Weights of a small GPT-style language model, trained from scratch on English Wikipedia: 6 heads of 32 (1 for keys and values).
Each number is 128 + 24 x the weight over the matrix's rms, rounded and kept within 0 to 255. Layers, rows and columns count from 0.

# layer 2 MLP up, 512x192, rms 0.0554, rows 129-139, columns 96-191
[[141 163 129 183 154  89  92 146 111 101 109 145 131 116 137 126  82 156 114 156  89 119 126 131 141 116 103 158 161 124 109 118 175 154 165 135 121 158 128 154 110 131 122 161 138 117  94 105 104 149  88 126 129 170 115 152 152 128 155 143 110 133 120 134 114 176 122  55 169 108 137  77 146 133 149 121 135 152 105 111 146 103 143 127 100 130  89 129 131 127 118 145 131 150  92 105]
 [105 113 150 136 127 131 155  95 151  98 141 141 114 122  81 120 106 162 140 168 145 111 151 129 120 124 100 167 142 149  76  99 126 147 148 137 130 128 134 169 101 135 143 128 128 160 141 134 122 125 138  82 153 109 155 132 140 171 133 126 152 144 101 140 117 135 161 149 151 140 119 105  88 113 153 126 118 159 151 174 120 149 132 148 160 151 152  83 147 140 141 100 149  94 109  79]
 [ 72 126  76 138 134 129 199 116 143  82 115 144 104 128 145 146  77 173 130 167 137 154 123 125 101 146 129 146 123 152 136 147 117  80 103 106 135  82 148 110 131  88 118 182 117 131 142 160 127 175 146 132 101 134 166 129 116 118 146 113  96 126 125 149 121 147 136 111  92 101 148 133 144 137 143 125 150 162 124 103 128 148  76 106 115 148 176 118 160 120 133  97 185  77  97 120]
 [118 111 123  95 107 148 122 186 146 131 178 111 148 154 134 136  95 125 104 131 146  88 154 132  98 142 138 120 182 110 116 114 131 153  96 137  81  97 133 161 136 104 107  88 176 129 149 134 122 139 127 128 114 141 120 129 167 155 133 148  91 135 112 131 140 110 154 129 149  93 150 154 137 176 119 167 148 107 169 153 114 131 127 156 109  96 139 149  75 122 143 135 118 117 101 142]
 [144 136 110 135  87 138 113 154 119 121 107  79 170 104 137 140 162 137 135  81  87 110 105 129  74 116  96 138  90 126 153 118 173 163 131 164 117  70  89 143 142 104  89 121 130 160 121 151 143 129 171 156 148  99 141 108 146 134 103 128 107 114 137 132 122 131 141 116 118 110 136  88 118 139 116 145 120 135 138 125 134 166 113 131 118 140 145 114 139 132  60 126 153 160 105 126]
 [121 116 139 119 135  96 111 186 122 132 156 133 139 141 155 114 160  98 152 129 136 104 105 102 155 122 100 142 127 149  72 123  98 115 148 143 144 146 123 136 128 136 109 129  99 127 135 136 163 143 136  82 164 131 115 122 132 103 167 180 121 145 156 141 157 133 139 118 101 113 142 127 136 146  81 154 118 110 119 152 116 144 112 112 146 123 104 135 132 111 172 130  87 109 180 142]
 [176 104  99 120 109 158 168 146 116 141 163 128 150 149 143 134 143 143 131 131 145 118 125 112 140 117 135 155 115 172 106 128 175 147 104 117 156 129 192 120 136 136 159 114 109 165  73 116  98 110 152 112 149 123 139 115 127  87  62 147  85 165 122 105 158 168 138 125 155 141 116 139 168 133 134 124  99 164  92 122 156 134 145 119  98 123  95 108 152 135  89 120 113 164  66 156]
 [102 133 127 147 106 151 149 122 159 142 145 108 148  97 119 103  79 139 114 158 165 116 124 108 127 120 145 139 127 141 137 167 137 124 135 124  96 131 136 154 121 113 142 141 136 131 111 131  97 158 149 199 132 116 131 143 123 148 112 114 112 137 157 115 133 183 174 105 119 123 123 129 107 161 132  92 123 115 106  84 124 109 145 121 111  79 140 156 141 143 161 108 127 141 124 131]
 [109 167  92 128 122 147 145 138 153 133 131 125 126 109 138  95 145 133 125 109 130 115 146 159 126 135  88 111 140 129 135  69 125 122 164 119 157 127 204 137 104 137 141 136 141 120  81 162 140 146 139  88 125 129 134 125 174 175 140 118 134 125  99 127 140 139 168  82 124 154 109 132 123 152 193 134  87 113 134 124  89 114 137 134 110 102 124 150 132  76 125 102 130 136 114 126]
 [124  96 105  93 132 110 164 122 124 126  90 110 143  99 109 136 106 138 151 147 153 117 185 107 130 152 125 119 117  68 107 124 150 147 159 111  94 131 126 144 105  78 107 106 184  90 132 137 186 123  98 123 130 140  91 140 125 133 142 145  98 128 133 141 131 140 122 131 128 165 103 187 151 155 126 147  77 155 142 111 120 143 133 154  97 136 154 146 115 118 131 116 162  97 105 169]
 [100 148 167 135 162  89 145 128 149 108 126  85 112 142 143 140 118 119  99 116 155 157 151 114  82 133  85 119  97  92 145 123 125 126 178 126 104 143 147 159 153 161 138 142 115 147  90 136 141 135 134 150 116 116 142  94 131 119 127 132  83 140  99 128 126 152  97  85 120 125  74 121 199 138 120 127 125 143 142 121 172 143 146 168  95 121 135  82 166 151 142 111 143 144 116 142]]
# layer 2 MLP down (transposed), 512x192, rms 0.0555, rows 129-139, columns 96-191
[[140 111 107 128 126 132  93 153  82 105 150 122 127 144 140  73 135  88 120 151 102 141  87 150 106 128 143  91 107 129 152 108 125  93 102 147 175 127 167 122 112 144 139 125  99 133 168 129 121 116 117 138 177 115 117 101 160 108 113 107 142 115 131 137 110 121 157 134 155  92 164 122  86 120 143 140 107 136 120 127 123 134 140 116 122 121 116 124 131 141 135 167 140 113 114 124]
 [159 100  95 100 143 148 134 115  92 125 131 138 135  98 128 168 111 192 199 122 117 122 130 105 130 146 128  84 163  94 156 127 121 122 136 141 125 117  94 128 162 110 129 144 109 117  94  71 110 145  94 109  97 134 106 123 161  98 122 117  85 122 149 143 122 125 134  79  86 128 118 157 143 137 191 114 152 104 119 163 155 107 155 147  90  96 146 161 140 126  94 170 117 147 151 158]
 [137 109 117 130 109 118 179  83 169 117 132 100 137  83 152 126 138 114 127 148 137 154 123 149 129 109 166 172 176 137 165 141 198 167 159  98 114 116 129 150 140 128 168 150 103 134 117 106 140 153 138 149 176 107 125 130 134 137 134 121 126 130 115 107 125  70 110 147 111  71 117 134 142 139 122 102 114 138  91 167 144  94 108 165  96 144 146 114 133 154 102  97 161 109 156 126]
 [ 96 138 115 153 182 132 120 105 111 107  87 104 101 150 129 172 100 118 114 137 123 131 126 151 152 132 149 103 121 125 104 179 120 122 136 114 112 147 126  99 151  91 137 173 131 123 108 131 114 142 129  99 150  97 147 148  88 104 160 146 102  71 127 107 155 166  88 115 133 162 130 118 124  92  60 116 106 128 130 123 119 109  82 170 149 118 138 103 152  89 129 113 103 161 141  89]
 [142 102 143 119 108 124 136 151 148 130 134 127 149 105 165 106 127 131  91 111  92 133 154 132 121 143 171 138 101 161 121  96 106 127 141 135 117 107 165 142 136 133 109 143 131 153 152 147 160 133 135 129 142 114 100  86 125 148 113 125 145 159 150 106 103  80 107 101 110 136  88 102 138 106 127 112 135 115 124 113 154 143 160 176 118 136 144 155 127 124 173  99  95 129 132 118]
 [ 91 193 118 136 119 115 136 160 116 127  79 108 155 139 103 138  99 167 122 108 100 109  91 136 122 163 141 144 108 182 121 132 109  98 121 102  80  94 143 114 152 122 163 128 146  96 148 143 175 103 155 133 113 165 133 130  98 151 118 125 110  90 116  93  99 104 123 142 136 148 135 125 115 146 135 143 131 107 151 121 114 146  81  83 118 133 140 136 119 143 162 108 100 119 139  95]
 [149  90 139  65 131 131 136 130 117 120 156 126  88 106 120 118 156 125 124 126 138 143 146 136 110 148 124 171 116 153 209 146 140  92 103 110 109  99 149  94 118 137 103 141  96 146 114 174 126 114  96 119 155 107 130 111 167 125 120 123 190 150 118 146 142 155 160 110  82 141 134 171 119 162 145 134 127 144 154 144 134 140 139 159 149  97  82 126 143  96 125 184 179 123  94 119]
 [103 124  97 142 138  95 138 140 147 134 122  99 136 114  81 106 154 120 149 141 172 145 104 120 166 107 140 125  96 149 165 147 128 140 147 131  94 147 158 164 144 102 106 152 144 152 133 128 161 113 168  99 121 126 127 134 104 142 142 147 153 129 128 123 116 102 143 115 126  91 173 121 152 112  98 110  81 144 149 122 119 149 148 151 111 110 113 114 143 108 111 165 108 103 143 112]
 [139 171 126 148 114 124  94 103  85 134 126  88 134 130 141 110 125 122 138 131 141  96 117 124  96 148 117 108 109 144 142 128 130 139 108 148 154 138 120  88  91 118 147  97 125 123 140 128 131 117 140 143 124  92 164 150 204 154 132 140 122 167 102 144 146 138 156  76  94  98 113 120 137 184 146 146 113 129 128 128 127  91 111 123 139 163 112  93  89 121 136 104 124 150 126 114]
 [110 124 114  94 110  89 123 135 118  95  98  84  55 137 153 120 126 149 129 153 158 111 163 128 126 144 124 144 102 166 105 142 103 145 132  79 203 149 143 102 135 130 139 156 123 146 113 129 167 155 104 151  98 125 153 166 185 169 132 123 127 153 107 134 125 145 177 120  99 156 172 123  76 130 104 105 134 112  98 112 144  97 141 111 182 156 175 103 139 144 142  83 111 177 141 170]
 [149 150 111 111 135 113 161  99 144 147 124 100 138 113 134 127 113  82  72 186  93 132 170 116 133 128 158 141 112 144 113 142 114 110 136 102 128 144  97  96 135 144  87 174 140 117 129 124 154 113 116 145 146  84 141 154 115 134 153 114 123 167 117 128 127 128 156 160 118 115 138  97 156  76 108 151 171 181 107  98 153  94 151 164 133  94 112 136 145 108  87 128  88 125 110  81]]
# layer 2 MLP gate, 512x192, rms 0.0555, rows 130-140, columns 96-191
[[145  87 128 142 124 127 124 102 109 127 177 116 130 162  99 148 145 117 132 136  97 129 116  93 122 128 112 118 122 128 109 141 122 136 104 105 147 123 100  97 133 147 133 154 101  85 145 140  90  97 102 166  60 148  97 133 134 110 135 114  55 123 139 124 136 139 107 119  86 116 112 125 141 123 129 105 147  94  80  68 149 111 132 130 138 112 152 134 118 142 154 113  99 170 130 130]
 [112 148  98 151 106 120 159 109 155 107 161 107 133 148 120 133 111 131  96 177 107 151 142 109 113 174 134 155 146 124 127 136 141 153 144 131 113  82  88 164  94 155 117 125  86 116 172 121 147 103 159 119 154 121 149 149 114 112 135  86 113  96 107 134 118 103 105 176 126  97  71 139  94 119 118 154 100 163  97  87 133  88 111 131  97 104 174 106 139 127 105  83 134 130  85  87]
 [129  85 103 150 158 131 166 151 141  92 172 152 112 162 164 151 125 144  73 114 134 117 113 112 130 134 121 123 145 130 129 135 160 115  97 135 125 156 117  80 126 137  81 125 141 130 139  74 133 135 112 136 146 100  86 154 105 158 142 119  69 122 142  87 105 123 155 109 108 150 132 118 121 124 104 115 115 184 148 148 142 132 127 127 117 169 154 102 143 120 112 174 118 117 165 179]
 [107 153 121 109 141 128 126 158 102 130 141 123 142 127 160 138 174  99 124 139 168 128 144 120 137 108 155 128 141 125 151 130  96 112  69 129 139 106 109 139 104 121 145 159 159 128  83  95 114 148  87 120 140 126 129 133 108  46 145 135 125 122 104 114 136  82 119 159 100 160 133 165 155 113 127 171 136 102 115 120 170 115 150 109 123 143 129 121 113 105 130 101 138 169 128 132]
 [ 92 103 141 177 117 139 138 116 119 158 142 146 130 123 151 130 120 142  89 138 119 103 100 103 112 108 144 147 166 119 135 110 143 103 163 148 124 170 138 118 106 123 108 107 155 136 115 112 166 124 126 121  96 163  48 116 130 134 123 153 121  86 122 167 117 107 125 112 122 128 133 124 146 153 124 162 142 136 147 152  99 119  89 128  89 128 153 118 161 148 107 153 116 120 119 127]
 [139 109 150  79 130 110 130 120 158 151 113 148 123 140 135 153 118 125 129 114 107 140 142 100 112  92  86 129  96 151 157 118 119 173 174 140  75 141 115 168 135 144 122 178 117 117 113 129 152 119 126 131 140 168 129 107 135 131 140 170 115 141 117 156  99 146 124 106 151 133 108  89 140 174 105 179 135 114 102  98 145 102 119  90 126 123 117 129 111 152 137 107 146 125 177 136]
 [101 126 110 116 128 129 121  91 103 156 143 110 121 128  90  99 128 128 161 191 113 139 115 165 143 169 123 111 170 136 120 145 141 100 146 127  93  61 154 128  85 124 124 110 125 119 148 109 126 153  92 163 133 159  75 150 137 124  99 132 161 104 131 106 163 126 157 112 124 128 122 112 106  96 126 111 134 122 148 186 160 141 150 120 121 101  89 158 147 139  98  89 149 164 146 125]
 [152 157 119 133 147 133 101 126 130 105 156 116  95 151 115  94  97 102 130  69 137  83  63 110 118 115 138 169 104  98 170 143 113 148 139 158  92 133 129 123 137 196 136 100 130 100 136  96 139 136 109 117 146 129 131 177 133 183  85 132 138 119 159 170  90 129 127 118 132 132 133 144 154 122 135 151 133  80 151  78 115 124 110 125 103 182 136 155 133 162 102 128 122 103 114 121]
 [125 106  98 102 110  41 108 117 148 123 156 123 104  96 117  89 164 105 146 179 119 113 165 125 109 164 108 122 157 147 142 148  73 146 125  73 112 169 154 142 124 109 158 110 104 142 119 129 163 119 123  98 110 129 114 180 137 164 107 105 124 150 129 125 117 107 122  86 108 135 156  77 129 119 130 142 114 125 124 123 129 139  85 101 174 158 139 147 120 114 142 143 109 161 126 161]
 [166 135 104  91 123 157 155  91 122 152 147 158 131 146 151 124 134 152 100 170 109 116  90 110 150 108 139 103 127 168 170 162 150  99 104 120 154 165 134 141 127 124 120 130 112 123 168 121 136 134 108 104 124 108 114 100 125 120 115 129 182 118 157 107 126 129 182 140 159 131 142  82 172 112 128 146 141 131 149 174  83 144 121  79 135 114 176 157 135 172 106  97 106 101 113 137]
 [137 101 149 110 144 124 111 113 156 133 165 148 138  97 150 168 136 143 130 128 108  97 150 132 129 118 142 147 126 105 154 109 133 169 125 144 174 127 146 131 144  84 107 168 135 131 141  90 191 130 105 121 117 115 137  90  97 121 115  86 154 135 157 173 136 104 123 114 106 112 205 117 117  87 136 163 158 133  94 104 156 130 158  95 152 154  96 135 141 169 120 137 115 128  90 131]]